Part of a small language model's weights.
Size: 11 layers, width 224, 4 heads of 64, MLP 768 GELU, vocabulary 1026, 6.71M parameters.
Architecture: LayerNorm before each block, learned positions, biases, tied embeddings.
Each number is 128 + 24 x the weight over the matrix's rms, rounded and kept within 0 to 255. Layers, rows and columns count from 0. Numbers have three digits each.

# layer 4 attention output (transposed), 256x224, rms 0.0744, rows 208-255, columns 112-223
179130133133071094140153137093117122145123151130126115144089149130164115126114142127115132126169126172123142139112144146151149123110062153164144112147134126139148097091102162136132123138081159088135126153156094144120157151144165145118111110146137111166141162109127107176076137144068132114075141149137107133130103129090135095179195120118
157127161116140108141130108115132107086078124130133142144124108103149136128124147165148104151119127132121091130140091086118110159110133137203083152144171177136129096120137139145118093122103122106102150126125085121105098129133152144111109105104142128134174116165106103192116117147127147122138106158114124126100135108142112129102151148105
129121167112116115129134097112143152120154172110153140121132092120115116133128143142138117120138116135125134141102165118120117120104158129169088110112163104110144129135122116122145141125136141090110137192129090118098151138125110165096112181109172131113150103151115123142155086156121127147118159117156106123082111142164158118101113165146
148103163166121120163136155132116156141126098130146157113145137120112138142153098148084093136157157097137144138105125134124101140118109122131074111140154110142121086124131126097128157167104112138107123158148100145118130109156130118126116095157147157126140137124107136138103147134126119087130125145113147100119141136112152128139118074096
129078143099126154150059122133117134123132157137088109128116152120149135110119150133145144110110119120157138131156124120127106136085110139140102153099105134126110137141133117136108087136105118145120132111145085125087174148108111178135125158119091121150126109084126181123173108131119124126120199112116149150107087167115107141125126157140
106151097134076136122125118118119148126116185098133082168126113116101143149141141128134115151136129111118106124148181122128143112188113122117137124145102112138163145139117136146170100141094089136120138108199101107158144156121117112129109102101076127130154187131120110125140120075195115077076154101165169088152153137115130121112159127136
118119136132118117151122172150105100138130116157137081146123129078144094111114092107119112087091188150153158098150163116110115102183117114097117132108128140119125128134182080108147113116150111128140123108126136119087128148142108150121089116160139120110118094135096147144140129123129124151108128074142154102146096122083140073144146128128
138191114106111110104123149124161117093106117103106125144150128113110120119155167154127091123110124131123163090135171116113163098117131143163154105135135147137137139108128113116130108119104103144138120151130117146078132112107112123142112175120114086091150169104112128109142151136141110123154155115161096140119095165090109108098137152143
134135158146170173086142120114110134129151127109156174145134124129129094108128130115124117139103132131123115090103126151088123133146138121122101099106137139146097106141133149145136164141103123100155116151132111153115104169088130138118097107154146136111113095136088132165128114161162088120142155114102118152070140091109138112096127113136
115171151131164138103125140143163159110117150152148091143092145125123130144114144130130091121143101134081161166118151095138115140147144106089124126125155120137105128121146121176095147130124111149149132117138131147074124104121147115137131104138159134094068137128103115109160154138165118132164115120112126137155184154149126106097100095128
145121149115129087120142077153116108155160175128165117132135192172140132143161184125168095128099185078109145124142101136090094161117096106182124135187146153159092132132147111091113117136154102118067085144097139127114093118071107143138095153119106134106135118145151127104156129158156109115137069095093118110107123123110134164110177188114
135131130126146152135162155094136121135170101130144141126116144170144147103117131097135160072095167125133140128097111160143119115140151129145148140108086179111107123092149129157110136130113127167114088134108124104146103117141162149149097142131094122146095151177114156132163117155132146130134139128133140128116146107141133116107125121135
144084127093140104141123104084096110101101142087154142109103147097167190163089115176159146103105128103175127094168161128085146108152177102118108144088125163127155103162115128118085099143129114129120128135173111144086183112112169142087106146173147154161109145128108123179115104053104126103120127136129102114120179141134097146103124105130
096115118131130123108081108125085183142156146137140116175109127157172108130135097111106153116133200104152112081131124126144111106116148090129118132105107135127134109120163111164132103126108101133122115135108134118190156153095171163120160142129136145104118162111120123126149119085107132094140116128156139084131098133162137125091136136108
134126110147162134139105085132119109125092078143079135128142142121106160104143145143146154158127122093193111137133121118150167133158099146107147158087116131108094118133140143113141132178143130110151134106079112156139163084114112113118142153173141110118099116126130091126146149152120067124161130130098117113131098099112128126127086172100
128089101111135138106105097122119128137128115117146154155112116113128140136132143111125139118119161149111130160179163094140089171160110129105137141104132164131103128144130086101177119073114132142122125148104131138157130122079123133147140135128152140139130129107115146135157134108134090150120144089080114137158149137129092125099127089101
158103157161159132141113117102147137113101133181122148133126087138128100134147146122161119129132104110120112157170141122143142099076132116141116116109142117102146131073100136146131128122128133144119087175116142144134157112102118137115123147125095108157140106099110123144158099147105103116174122165144134128120115157178130106153131110115
116109138139070134179108196096116145146118138110114123134171122074119159128152128121114091145112143144130110134127160131141151140159148142118128125147101143154158135120131123155106117124136135121110103154116147160138140113134106055091117136136120155091128142134122129123125069101079130126134111123155131119129094105117113140097150155095
130126136144138138134149083082099133107147142098133128114126151097111127123093112133144140128159115125117108125112161135127119173138156143115167083180079150112153131154102111130106124137164124181168138136162136142116141137084076140159137170135147148147098115111108114117112140140086094140122137138094134166162136121149124122088122122110
115148147170143102095138126101091161133108138135129156101109165136121114109114106112131112153137127107126149118130146144133133127097170121145112108138110143162136156169098125142126138147138125112115112135138138153093129130091145131153109125173105143064147125153122098143101128114132102141142088098156147153110178156136104147107144133176
138144123144098159125144063120154099134145129112136168126089131148121126140130107147125104133090143151140136131131114113099139132123116121148127205136171118142087192123139117108163134071140117095123132167094157131120126123131155113098129107098164121078125154126112099178147100160150126173117155119147104113138118105108140106112131116174
111158148100096121097168126157090154142137117081102128134112087140118093129113121149142078137115102122154129147103139162141138127126163123129100093165124174138170128085157106112183140132105089109130085125133133118136108078122148079154121124125113134137141155156116134101130138104127168137142127081160087055114175125179171180143127082140
097171116130131130143107168189140147144174146200135111142114132114092149141117125140114148096095119149168154136106153147140112129108121114105115135141104174090184082138148111096097175139126105117154123127159133154174089120158119119121148142117147113126087138098146145104080108115117093131124111109163130105152107083125115119149111162138
135109126136128172163160134093095077152149115132176068135100115115159133123137126110143179108130120154144127116128145156142109133141071137132142129163109176132135165074123174141147096161081142128190122125124099130138129150141201099110137116113145130139105114094131113138097107154071111098108151154084110104095125104102104138116150168135
113136109139097120107126125133143115134135126169136113174133092166080113145139122144145157131121119154144136094178115138179117127100159121096114093120179155155098132113129132139110116107125114126135150155111156129139121170103123114095139143116131097079133087153121100122108166136148115107111112127130132132112103132155107124110155140104
164118139121111115132149102159148083127101088106120128139156169119137164139085147123076167119115099105124118132104104103093132156139140083153120124120150125146148164125169112084099110134103137110120088145134111132156126126118135145100149115162112152130117163158116113159166133116131135107137111123140117116107098144137116145159114174162
133178133167126189166096128141119123131101091143088145105151149161106090084106154126118124136121141127148152131127143145097127106123121146125102139126123145164113123110124137083132150131100137142140142116128106126129151132155142112115124135127124133160143093146115116161109133169128133131137110102119167126129126130131126116164109099090
118117136105107128170163149143110142139155100107144144137135093119101173109162123129085122143156086151103158135143080135154123128076153158116093121127118182147128146142083128126110125112137106114109138131137144122106108124125117154140129103133104076130123144136202114120109149158110104139124086101144155108177136072110153139094177111115
120092126141133135128174073132131140114180143134128124109116124143145149113100135118153154129110115147116165132122162128102142158147108103111111155115119162169143106165114127100146113171090131136112100119161124089138138153091138128132121124128111130156097118136093150089120136167148156131071137090069128092140156099161109117143110122124
136148124159141128155134084116104121142156141138109144167123149174105133126144127143112131105116151151151135151085125089126123090133103125169154136114125126108148085154116141100136180147137131125137145119129132114167131116131167139112169098139119139136101111119099137118147149110092108101118082096117138122154124173109120115166120083100
148131110101142126113159116108131136104142121085128145094147133132106142131147116144120154118149132134097137127144148102085146120137133162155181103178091110123160069106110135092164125132113114155136133102109127110134099087124121114154081160157142151145146135118125108116143159118122119143067116145170163124116134154121151150153123141158
121129199149130108159132143151161110118157125154122145125106129132127146107122122159140137102108140117139148132127148125109101139081119131140135152166167089122115110111122109105129086156098149148145144127137122121123148145168151128139118138109129111143123132135119077167124105126102122124153130161101128087133154182134124121091149162133
119127116095100141132152085147123137124168122131139122137142108152144114119120118128129104157129115124125132144081128124129102133114126126114152109138133078145125122122118134099148101131118154127115130131107109087129127137130120111146096095107110113132143165117136139107156148119106143139155106112105130046091123127145125128146180137125
129140104141113115127091200103166116124121116124161092149141165146108117137156124151108154144112117173091119147130125102119125168160143111125152125076149124166130200124144152143127145144124129175111133195111161126188127127156148124108141120113143146127134164128125142188119153064128138130112154114073150084153161146093130109141155130126
170133110159157079152137129085098110155095185158132159118081152110103103127128140076116155139164141071104077138134139108149112100118132141113086108175119076124121136107108106179103147155101130130167107138115120180117165084084133145120181109138123140092137167148137159122134130118144140122152137144158131130101110139125107127118114103172
111138144158155141172124102080139115077149127094098086130116114101125118159118135114174141130121111138139103130092146088128130134072123140129113147114169139126133170126151095124134119082138088105114130138133104105100182096135137108132126110139138154087123101116117124141165117139103117112101140094105121198153148113176150158147150158104
109143118131144161118095128162144125110143116110154134121113104126108114111173082110123127115090135113137126100153105109096092088096155183142155135127149132121136122114151131136159158129144084103098115118177143116134140130118129190153114126149151126132141125115132128110130165132095118107111159064094098164153102128118174072171138098148
155133153129135133129105131111119116104163100138117102112184106119139143107121108146111143153148157056128127132141140085117130154104141132142110163083118113149136119099085119149176098120137158097073108109134123118105139133073129122101157117128170120112121122139135112104120110138155145151114147110110109177111143151112131135117100150158
108095091137129141115123130146143146088144156118092105136124096084099075147125144148193112174129087150123207108193141100151126152147093155122161137141073111118142118136112147129079118081078139110141152106139101069099142108129133134134104148119149123130153116101092133115140136163169126171159118102137154182132065105131157139166156143125
123084136108125149150136153162150123151113140135167130119102135142102119111121176117121096116071121106146108125103127105097142102175150130139077124168138151119093107096169103128128114134144101107135168171119133169088113145175176135109106136140146106100132099136117085111129120174122097134111133147140115147126136123128144125139145152180
087136126150107156129155137142129131087138075138137114108152149166125143138104141126111128106123119119130140128107102150152132127135119110101134133147129147133130152128133108110097123120139133137138121151132107119129110172113102107148152185176129125106176129127161101101089153095100112116161127132118147108155137084091144144125121144153
157123143118144148116090111163162135175125144117104139115118112106101127142162142118108152155181094116137122090159164157098075118139073153149122131103136117086164074151122148147118124119139100121143102135187121159108081142123114135104160094132114120121132113117122088134142190112147116117137104121130222118141156138121153149127139138170
138167179122110112115095115171166119132114135161151113160115142095097149124085112125111134094161104157147107114123105125102104119119132148156116170131176104132147140188117125114102117137163140146144105166137104147109161175177111156106205109140113137116107145121129131107107170104146125169121115149111058116150158144112148098115143082141
131110124109111150121127140145102108090108119140111123126167103140115112126147163109100155110131126169106062078161122127137101125114110175083110138183119156151122160113111142121107091133127169117126144144133132156095123135070124097103088127122092131103138097165153166100134141136145129155074138141085127160116115108144152123108186168168
193130151108136133126123105137128132109144181082129097134128153152135112131156166156120112137084136100106112143113132094081128150146118111113149115131175153169165163103128133143118108095098138107094121155131160110138144155160141107140101150126120102105098160108136114130147149137135130112109127113168113162131118119159140127140140154137
148091119137138144137113114127132141183141099101122081107130081130126146146105144115115098169126147126129143143115132120147085118141113128126142173107113110133116114144128130142181147119158141100099179179152147138122166132093111135117111136156113138083098089122124142095125109184116108140138153093156158157128134118095138146114135162113
128117136110190095111135135121088142139140118114106148047113093109113158098112112110108167122138133079147144133093144083135080150115119101106134112084096169134131128127109167148135146145138118132141091120130130097106147127104145124154096150108124120139121184125093158130136109133126110071165163158137111161117101123139118128126149154154
111112113138153136148143113142101092119131067092125078099137179138134091156117134157143113148186140110130122104145087154116133139119111147133092106135122133126106139178132136083116094161130101146175148093125118145165120121145104110148141120146110121111126114132172141129111093145118111125168119126122185142123126108157111128094090136128
# layer 4 attention value, 256x224, rms 0.0922, rows 209-255, columns 112-223
095143123126127154099152127140127159164169152128153128128087107126086102160114097117154148082134111098112140113132140161109109141154162156081164071116092082094165115136121122121158118153147113115134145113137134113119161110129148119139115112151147167141038120103168145120111147129146130130146117131138109138141144116147138134122104107178
093122131172118160147101097153128098133130127125129152079107105141129145082094087122143105108165111117114148130098092155177138138181112124094133126137101138132153121143112123130099097120121117166144148093121125117141154140114126117124150148128102131079099136100166120125174126119139124109135130154154128143201110081140098130155123126142
081135109126105124119119074156128127114124125135172075151113143143117144170115156080156161146139118162128150141110111184121141136170102115108140125110121117099139146141117116127130138136161167080105114086124165063146126156120132129117114140105138144115110148161134122137157176137138138132112158100104142101128127134140114148094134130130
107135138137141139144157128149158099155119111107193144088165141143139133157102148127099115155136144105137127101103167119121121137128127155107148131150130168166176107108104168155135146139156127121123136144127179102139103100146157077147136128154149136091128160161133103108100123137129151138156090148093119082106111105139124092101121109105
150142170123139101159112154123124168152140093157126129110111058127157144132151128109151115118116124132131126133100091135106168181069153149145125146086122131121119112093119114141080149159145156154148112129082131149145092162134110130108166093152146110112083064125190088153124185179093130184139124208121083168133107087165126115116132133116
103114134124161136100121098093132116125105148137126156153129083122106121188125124151098125173133125133125093143102141100155119158093123145115147123124094161134165103086142134165099128152133114154120115147160144130155114115088136069083149154106164096147141162134185113138105121136148120107139107106093104140097077114170097146133114160139
115093132166091148155135129145122171111136127153140128155141134114139147169107100107169141192142137140124127167139142133103111145065083101122083128147173109087096123107102139164086142163083137124121168121132138125168118120117137083153144092141105113125087116136151172155120112078109115135109132103116138112118165106187146137129120116115
109139037107103139156049100135116133157142139120118118165131073131117159162114119120136110103173096129146141156151108123135101127119137104078119073196136135116185126141134133131121108142156125157138138066135105099118153092140139136130161191117109167106134149156166149070132117106106102138098077139182127143163130104150112160135157140163
144076119146106091121112087118144116139135147153127155090152112101126145124108101131141153153104134156147088120151154173146120155131111129135092132169130125134098121087113125082130135105153119131092143150122112120174116151120086138115139140126164108108156145139154163152091076097079161123114126148154125145125126144114104107139138146086
107104122120110180178144140158134116120118068093126125103120117095098089077133098152127120114117120144136104149101141087133172076165151168156129134074132147135098079133105182132107155145088137087185163127125127089144169130169146133101108082149139153169106059113035149142152125115135147122176105096122130120132117101163124086169099102155
124124102152138112134089127121105101117104141138084122150134111125092088106110138176162094138144103150143118123173140128134117092094097093133138134116139072154173136127167119155154136096120140127142101130137145130096152162118092097131136091154139116124147064119098170130119143142129133113097110161124101153102109130141149177115114133124
086145150167121165095146156144131163161102134142126096131124114160160158159148150124130146140200137127132109158111090163171100144100118100126126131137095086095146123076131122166125186134139123128076129126110108119172116174123116129123129146205134096093128099147139172093115137142148128117150145128095124152130124099113195130091121086100
141164137173140148161123107110119098129150147096108157120149105209116176112105177125128076175144110140096103154130077116132175129153098129136147150117139152107144099167139186133092148174141167139148128153113121106081159126118144158118123109152081108144121056143120123101128111126140092124136160125116129193142140110130135123101127141151
126147162122097138141128126110131180112153109134145139117149155096136090129109120098102108143155156183101168128121128122112144103148160112148138094169126139149129068140124125152147167117091140136101139152122103139122096139139122097111061121118113109116131096096106148104138114102169169128131112114117175174133164151109128166132156112136
124130111133119136123125126133126118116157107134152147087151114131132125123162112124099093169121142105138091138120118105110163108107105118162115105149131073115135134118128151128069151150113128104165124093167104105133117162108133110107141147132118099137110115165122122093138112116119127077158116103119107122114110116125152084137134154154
100159156102118122106133113139102132167150117120133180055118146144138111127133115124072135144136090139144139152152120152131098147150110146129109105179144148138111125145125138103141150121143145115092184094118145117112102128152126112153120096135162113125120154100127134132141151166144161144094129095117121135109145108087104136104120123138
106113151121141132081168138149143086115121095152136107115114111184115154151146113148125174160120146086141112147110130154138167131101107132148127150085164135124085121140120124166124105189107078102164131140173130105135083125145153168149153119118107062159137089146134152103110206130124139140142121171095131133106101157148103178127068085183
159121114132109161106142188146147143164153123158121158118179120149172097123123136138112124156096135107143184104138091130114125122131083115104095148110177113135135123123117139136155140090057113105175128111109153104121117124148132115111146141107101124111124160137156157122160083111088098104143134099116086135136130166116164145109145143147
120068116078146155132120152140162097117160130098146112125141078106135135141144162156109147123113143140167113138102109142132121159112098127127135137128122098112133133121117072147131117116097065167165110117117122148162142124153157139119128136121151134133087093141146167108154117169092178133082149187133098149177166102096140142129135118119
067136127129142071099085141157133102124092144104124105170137096079121150098136137137118125108132110108142110160136116124127138147148151133085122068133085137146153090135173141157129093171096170162107145087208082116125137125134130161129106150135143104170135103180143128075107117129149107133133141131128089155107087105133107144149141126124
168119152124121151165140109091137158073120161161135104149138091124116137127186100176114126129144148144119124101114134131106123142122153155120123107129112120083108099122111127110118104102129138121140157139147117122124138157118111176121141119135121104095128097122121129121090119179125122143085165135136116173109108126111092150136127135097
145123165148113113125099151114131101107132113092111130149172116189163151108144126094129126162129156124103110143125135111114155140144103094149109173137111129172101167103126147156126088130141137134114096171101111130136116120147156104123141128084123141126180080106117110162135167133090156123151126148117127161150162162138093138117117101143
086141138124121099137123134167211156113129144067103134183161155168127128160122171165114158138070150092129125099134114119129184120127170133131123123127096088120150110149153100114093168117177096135116123148133119112126151128123135171197148127162133130082130149132156143153149141140168141106133086124166143133154118138131128143155097108135
139102141096169150146126109099111139115109132100147165083106137153154136127107130135125116116148152153115096166107153090102141165132101151149130174166126085085158132141117143091138122113134120176131103113117139110163125112109123154195147124149093127133117155116150141124144104126134117115154130123082105130125103110127123123131100140140
131113140108104124141144089140111137135146154130139100179154092151117144102138152133173131111151143118127159139124169128123122090077118122112148139116091140119146111140121152150116120143103122118123138157116090139116117139121116097117094119137140144104117129138115148103137142171093120093164151138096169128150136116147160135084127114086
121119137109117108112149102138122145119111100132173131159103118068086105178134146145134148097158127103100154124117120118107147145148082123121176111166080134127139101141154096169156123118137125136113118135120140117131077095167094134119115095149134156111095116136137084110133124116166140158117130126116116082143113139150143132123153165147
126149135128133154128107139091169116109148119147147106151107147130144070179130115132138114091086139138132134100113138120101133098154142164136146097118147075144115118120154141103161107130129163129154099095114165149160152167112145089123154130066138153106153126140125140121133157088130142158155150152115132131085121161156098112175139094114
138106141166095132151126152143060134148129091121138161160141102111158145129172167146101101122144117109104117138131108126173123144149125143120134113153110114101120111137124100131108101078164120079131129086108163134169119120135101105131143138154167162111152083161147136129121096118115085128179122146176135144153071190112150151126137097115
123131154104075156107136134127106140119147124108126115130135128155110106101128142093125144126175117163077130125161100138093135139158152101085138085146114151130137165120155092112144110143123144124134088164137127131090159116103130096139088142151092159124141105109145085146144114104159151108114138122162145122126149120141140121087138164124
148136175131110123153160136116134136123112118147103144116149138111125155106117123157171106130117085153118139133171119156113112129085152098107093146075102121106093167114137115122092099124143131081113103141131152145091144120130135141094172122134128120136133135125159109095115118130127163091153118114141092114133115130116121111140146117070
096109089132120127056133117146145162154143118113146128143130140125128110121142130099153163124091131143126129159149081150092139088151131125105108096124078161157125139153144103151140140113161093108113130130142135141158118106085084130121134158149147175108143113125112157082130167127152121130133144130151164143115139103131151099135139127172
140094106123132126121143177101112133105105136124159119146110142076123108136165155113188118127092117139115186125140120085138151107133138116138108137126109113165103150149139145138091126121153155130117115141185124132152140150110143163064130141130091154112144118151112089108129171152143092129111111148168116143141101118138143135133102144134
132064095105150118123118097132119121158092142135135115112168100127163173159134116088134149147110147132162125127160127181161085147126118100150130135134185100122096115134082088099140110161113139131115103114152109154112108150130115147114112143164128085140093123140098094083122153128134146091138148172144123123131102102142127106148095117130
125118141105120160128107093150148118151173109088131119157148100152146129120157131151106106088108148150135142112143110117125158154130082121109142140122137153121125131175117149078142133117199144131138157114127171062146129162142120145140107129100102144162136113114102080143167101125136130114115149089155098166119170142139161125088111142101
126103154103120144111179140104167149139134145130142169124147135157136100108103109151107115121087114129141111124132129136138109103179126154156142090158119154180155115079100141080123135138104174119142110102135126118146097139086158161155101103101096132117144160110170128138097153147182169145116091162153125091076122119120129113145121148144
129133127135114154154124126115098154137110073118156119148118105062143111142113197133142118157108124143136121177122138122140159151130126091090104105128131177127150138125114129136143144166111140140129102125119127126140121139114168074155117130121093095160126126135181121137107087088209118131106117135156158099089110093170112134121131149123
121113116107120112130177096112113164148121126122135152137108167138121158111165129154119105091093071128106145133101142155131107140172170156137155074092108129140169122117149090128140148141151114160164115132114174135084126149174132136140116133119096105122105130108109152152144130125080123124190137114147166089125136094144113130129138141112
143170170080097161146176143142121165109124103118151133090132113100153110116108114117092154103128120127142104126101152093100138165089130167156086141166145133148095125110124171143129109135151132167119106138092138148189110107135100111126124059129136077101111151137170082132129126130108123120129159158149089101122126144130129113132147121148
078115086136135122103132101134120137101137123114071119143141152110166164166114088137152148158174136151130117132122129155146174141113137113124155111090101099115114143142094140149125143149090105168102130108112120149151189124112150174140135149132119147163145159119121163155163087128132166117114115114122133116120130118101090117110138102098
167110107106125115127109163122147131171154188117132099118121138157161144161128132109150123139110139146165147086080159093115137112094143110170096162131121141122155160140130123144142143120115115167122123130114129118154103113131133124105113119108112132124078093112094136154174118135144125117084160133117121135091120162162118133171161098093
139178128149086107120132113122119132126123174165150151131138130122157119141099091101138129102133107142092135123143110187153173156138127111086102136124125123141099161062076141085163156158136124145114197147064105132160137112129134100106122143138148148129106116113173130168178135109124146132122168158144045140144106109155107083131117167140
127109075107101131126133122096110104162109100132152093147112085129144131118150125078147139167104151145126121121082148120146102144138132138092125104127141139141120147076078117136132180128135122106101169108113158163115134107123158116120100107126118117131136138129151119163149146139076110121119159130129121128093139127164138162093123122108
145169145147155129145154147135135134135114155136138171153134119143166122116097087132133136142125097092113147156111127131173104095087126143147117146091158085077127096135135138201135103154091092132157125151106129132100116133123129100140168110089175136099116159136141080111149133123092147070142122138132092087149108114139092125157101152120
066076120102129126143195154123118110156159119153131142095143121114138136145137117147164112124136075109138127174171114128175135120134137122129143170122125129100106106159088130139131104154113137153122148160161139122130125091100135146125129117137149116122130082107091148149124136165123153142136122141078126150132119123103109106114118110119
088169143142115119097117166122138103118127139117134205124157156124137124135113105121116129094149104172124132120133125149137174117104157080136123088130131184159187122104142116125112128080086138151176076095114099157092097121133128117150133106128122133166136116111091124130173133085129127131150106199142123130103126120127098117097158092167
108147103125118154119134134145135105111153132140121135171140152157136111158131096143151114120136117163165157120127112204135131135140116162172139134154129100126147097122106148158097123114117150120140136125118150135122120123168123106127140137144120124120106105139131130137097128147125153135138137103132130117150157121124166137078089149138
116155129160136114096143138196131164108119152117109159131115088122129129138122148108144154129130124166119143080126157085150133134118116112128116113118146166162141121125137102154133159114132158098145111147152122129089108095091127124110097134135126156121146085154116114122097136108164094111155113114129132094119187146096144132149130140136
# layer 4 MLP up, 768x224, rms 0.115, rows 0-14, columns 112-223
115154137132132110095175139114163116129150162116152161118161127179181126175117115118132146122134103119126181096156149090100113082128115077155148127117114111085086123091109132100135203121127151109141124123165154152141095126093124198142161109156115144084097109117109051182111144130156136126103082099086147125081145164077125139139152156162
146127130186137153127118122135138112141107115123082128121119139175125105128087113136129145121106135097107119113088105114175163127157097070147132124123101138135123165126148076087137117136124145097130156125100122131096124134146143153117102126142124143127134132140118106095131120160133136117099169127149120160115109116151137132119129180131
168122148144081100101142134150081149108113154127107135154106160158148118144134122112127134110120101101098168091090132090141101084127139123115164081103075123089079136177143112153127130103095122122082115105140145091110163116127148142137175128153147116109141104103101178178123092150117125140119085130142151110091188128153135128105114131139
133160154143109132138107106122173111133155106115177134125145122108111107145159132097112130116135157123120122089144123073127126112126124156183142134168133099126097151108133122133155066186129094157155143111119163116148150084158143111108106155150138140094157129116155138112130103164140116127154134110140129140132097130137137080155071137160
171145173147147129117143175138109143161114119145154154116160116099110127146130113145132132142114140111102134126147074124107133111093121108131104108150124140188093127134102131119139156151131136128126152135109128158124110120123118122143147134124121138092128117130139098154145150161129115100143141148133096141137115098112107138127105138142
109137095109131112141106140103176126119106111178158149081085118127136136127156110117151089166121125145176157042171130169142153117142121117084115137177154158113145116141103129144143086149125139126112149102121153126137129125089116117140166144105106125131120103133122131162139157142163139153141091151153085124136164124146158087127137085166
121070159131128121136103085122172135120109129101115111131126106103126149123175130169105121102151122132117200081095126138128157150151146164115169138131161097132108137148136091092153112143149135142128153159120113128108128126116127143118152125135124139141127096140148127123113116108104123143094155157143128111139127144130115144149152112123
132101150111122141134102084115154085136123147162106118089137156135126145083111168131140127132174137063133100153127108149134145157126130087167134114084139081117096132160142116144136103154154118145157136131121157130108140151121153107133142123086156117122076134093131126119127126103153135117146094089154155155121189098128155118146134158156
129134147136147127126140128125112144078128156151109103119127139154165127091154144173126157175134142096121143120120146057131123129142139095108133124042108104159094140096134140131150131098100132125110075151117113078107137140094125131172145154114156123127078130130104094121151123114113136148161137106117176096118182104118140084123124151137
113127159138113141116110102096117116140120101148145107100160112132138117179167069101102135127094116150121120135110126117093117146148151131149101126128116156120106173109165153095056115148139099113144091094146108131128119104140134106110131112135158143142095130149117124119100154179097118176143099145125124122147124140113126093112139115194
118154091149150125105122133148101129142082158124098170153157135133141114104112103163078103120129150116071111125106121142081131118097131148122113122129137140124113104103126114122118124118096130140109162116148104096119118154068131136137090112157113141125129143143094145109134119132098114178145134120145120120119125099133137155159078146144
115117148101100114141109066110108154119134149111116105105110209133134120097105116166110104119106167091087134115148116131120104090158138126140146130180119142090135138145143131079130165172180149097141083123129148094153124094133160169143126127123121136124120189147106119147110131092134132117163081097137120128108118121139147121121113111115
126177171131136097123120154126066140147099146110143140165150126091138181120159134133159129099107120108134101109170107170133126113157137132122116122169095146144143074107084116118116128154133079102136126084116121105140107112138133095131077165112136059148141107125126098166126133105133105102124107118128115068147073136149139090197116165145
098158086120142104176125152112132185142114133133153070099117101107163161144099092154133113128142160079120101085133160107131113137147148163091124111154151120136101106139152125122105143085140155102119063158154125135104100107154128126159118209123126141122119127129112158160131108119129154119145141100120162128161149145166122098153136094098
134113128145109133128135152114124136203119138113111155111144140130111146174094102107163167119138099148089120136104191136136103074123100135076143113074135134139088136145147110124120135135139112129118128123115128121092116138111107127133108145100122142123121131147115091117174145096125117165072125106066093134089167142147160147085188118152
# layer 4 MLP down (transposed), 768x224, rms 0.061, rows 0-14, columns 112-223
170080108140106119143102131112114131119087118114103130110133132123097143094133155114113119151118153193132141174132152087168167197142108096114155163122154118156128113141116115149152125143110114088120132104097115109093115135104127114176128125158105129173149132154142128086143127139122137143105154138154123099139091127147164109156112160126
142110117101132078144107137117105107141111141178105143085163151124176131109106147130152137129134102150139101120120140110097101143122123137135135124177126183124160104098146126169140123112104112133087118107161119097184159100163120068144152093135136136117148127118081113123093159114147100147092166106115150157143129139134094157109123154161
142140131115118119084110136122112103173134145156153082161133132123152128152142119115139189098121154170200121196134125101108123132098161145138105156132161137141101186126114151139126139117118126172128139135114120107155101153110146114120099128112119123179149107134096123131125151124132131088120138127110161155078082125149109150116158092115
149121153132092103095147128170142099142112118128152092118131146146137125109109151128110116153091134153121098177116112086095144128169163119117147169158111111096156132100144119175146125130128125126098093124145101101131178166033125132169153118084129109145188115138147099123089049158100123169088123150171108167141118138133162141142120142121
117148116151110078120110100137126106107086130114120129154139141140129140119138187116114123121109099104105146110127152137179152144192176136156137144093088117169137141137114141147139127131096099105083110159153127135141162140136142093143138113157117150081163139097091142135123165139120136136163081123172100163122116152176086145148106122110
085116150089143131108097154069167103129165122159099119115092117109168120088093104141123105148130111113162135131098173100117131092131130090094158131114203091123126108162141131130132093092117116165128209118156154123121068136140093147181167123148104178134119119135093153113105110118132092122109094156112135133088180158095134144143157163125
114182139137125101146149150083132141096162123146121168126093103153127108131153139115126141124141087165150177141147155135175105113113150126100167104109105106124174126112155138132104140136106127074147147145122166140168107122152116118156122093137093087137169122116105102142114135122132129154094138133154111141128131127128140161102144126136
097136073152120173106129145156124121121139120156115124122108110101118117121121119130097060116107138131147136114118104137110116097164149145141134113110106158128146137150121125149133074152105155178140144151090116089086204080124148139109091106168173095145124097143129101085141132148153120117155169148159117133100146145103104092133145147114
131132126132152107112151123131095120102167134149153134142106107126114149157129152140113133153088131104155163117171135105133118154155128147130125122160188079123101136125101137113090192137142089116120144125147139115143124179152115130139093152131131089136094129166134139136090136071133147108162150099165136124165150098137101139137134147126
113142120147112080086164096121134115152107127104158134108131165161122135107100156138137123144113123140093153147129094138133153111123096104142159152148152125111130142135159107082092115118130127102159144121116091129141162145127067152091124132122151152110130174109112130142153144111142137087153139160119117123152136097154106124099103127148
131177175098079143155163156111122148113124108102137152112130124136158157109130121141176112086140099143086120085180120133124112148114085141093105166114120140088089166138169120150114133124166130087135123157157127149144139149091109111114141107119109106156108129143118160135134096134112153124110123094112160087129138132129126118130171123118
173099137111111120119136147144102120135168151126088161077149075168096130126167145099096077099123165158162103125109137110106116145120127151090142125085111115136172147146122096134168120114136147174151105113127123092126127155143142111091130167099122143145167149142138112171126155146175113147136114168127134131083119131156107140096134124107
139137113142143090130084155124098144077127105112097122144126155099170102161120150141124135114133100125131172160104150151140135191122103121101151080106113122119096145126123176130144136162091121140139135140117135079122104144150140133123174054096171133143152076158076110113137149172135130117163133105130105175126082120108146068138135147102
172142134094168135097162173156105146078089116141127130145097095145118076129103141123154135146125183097101120120160148150126085135135149153086151097159090133129139161140130171098111135086174132117159123121137131122153114087099125078140128138149156149151138194101144155125152081131129117181110114134127067142137143136090167130121143139103
100122097141133113130116122157138129151113100117114108121110110169127118135147160166102125114102138170160136125137140133135118131099150132175129113191113126140145131122175075064122134156136175146157107136113124106118104155141131118044125151074107099138135119125122130113156092167133136102131150141063114115082086124124102120152148084130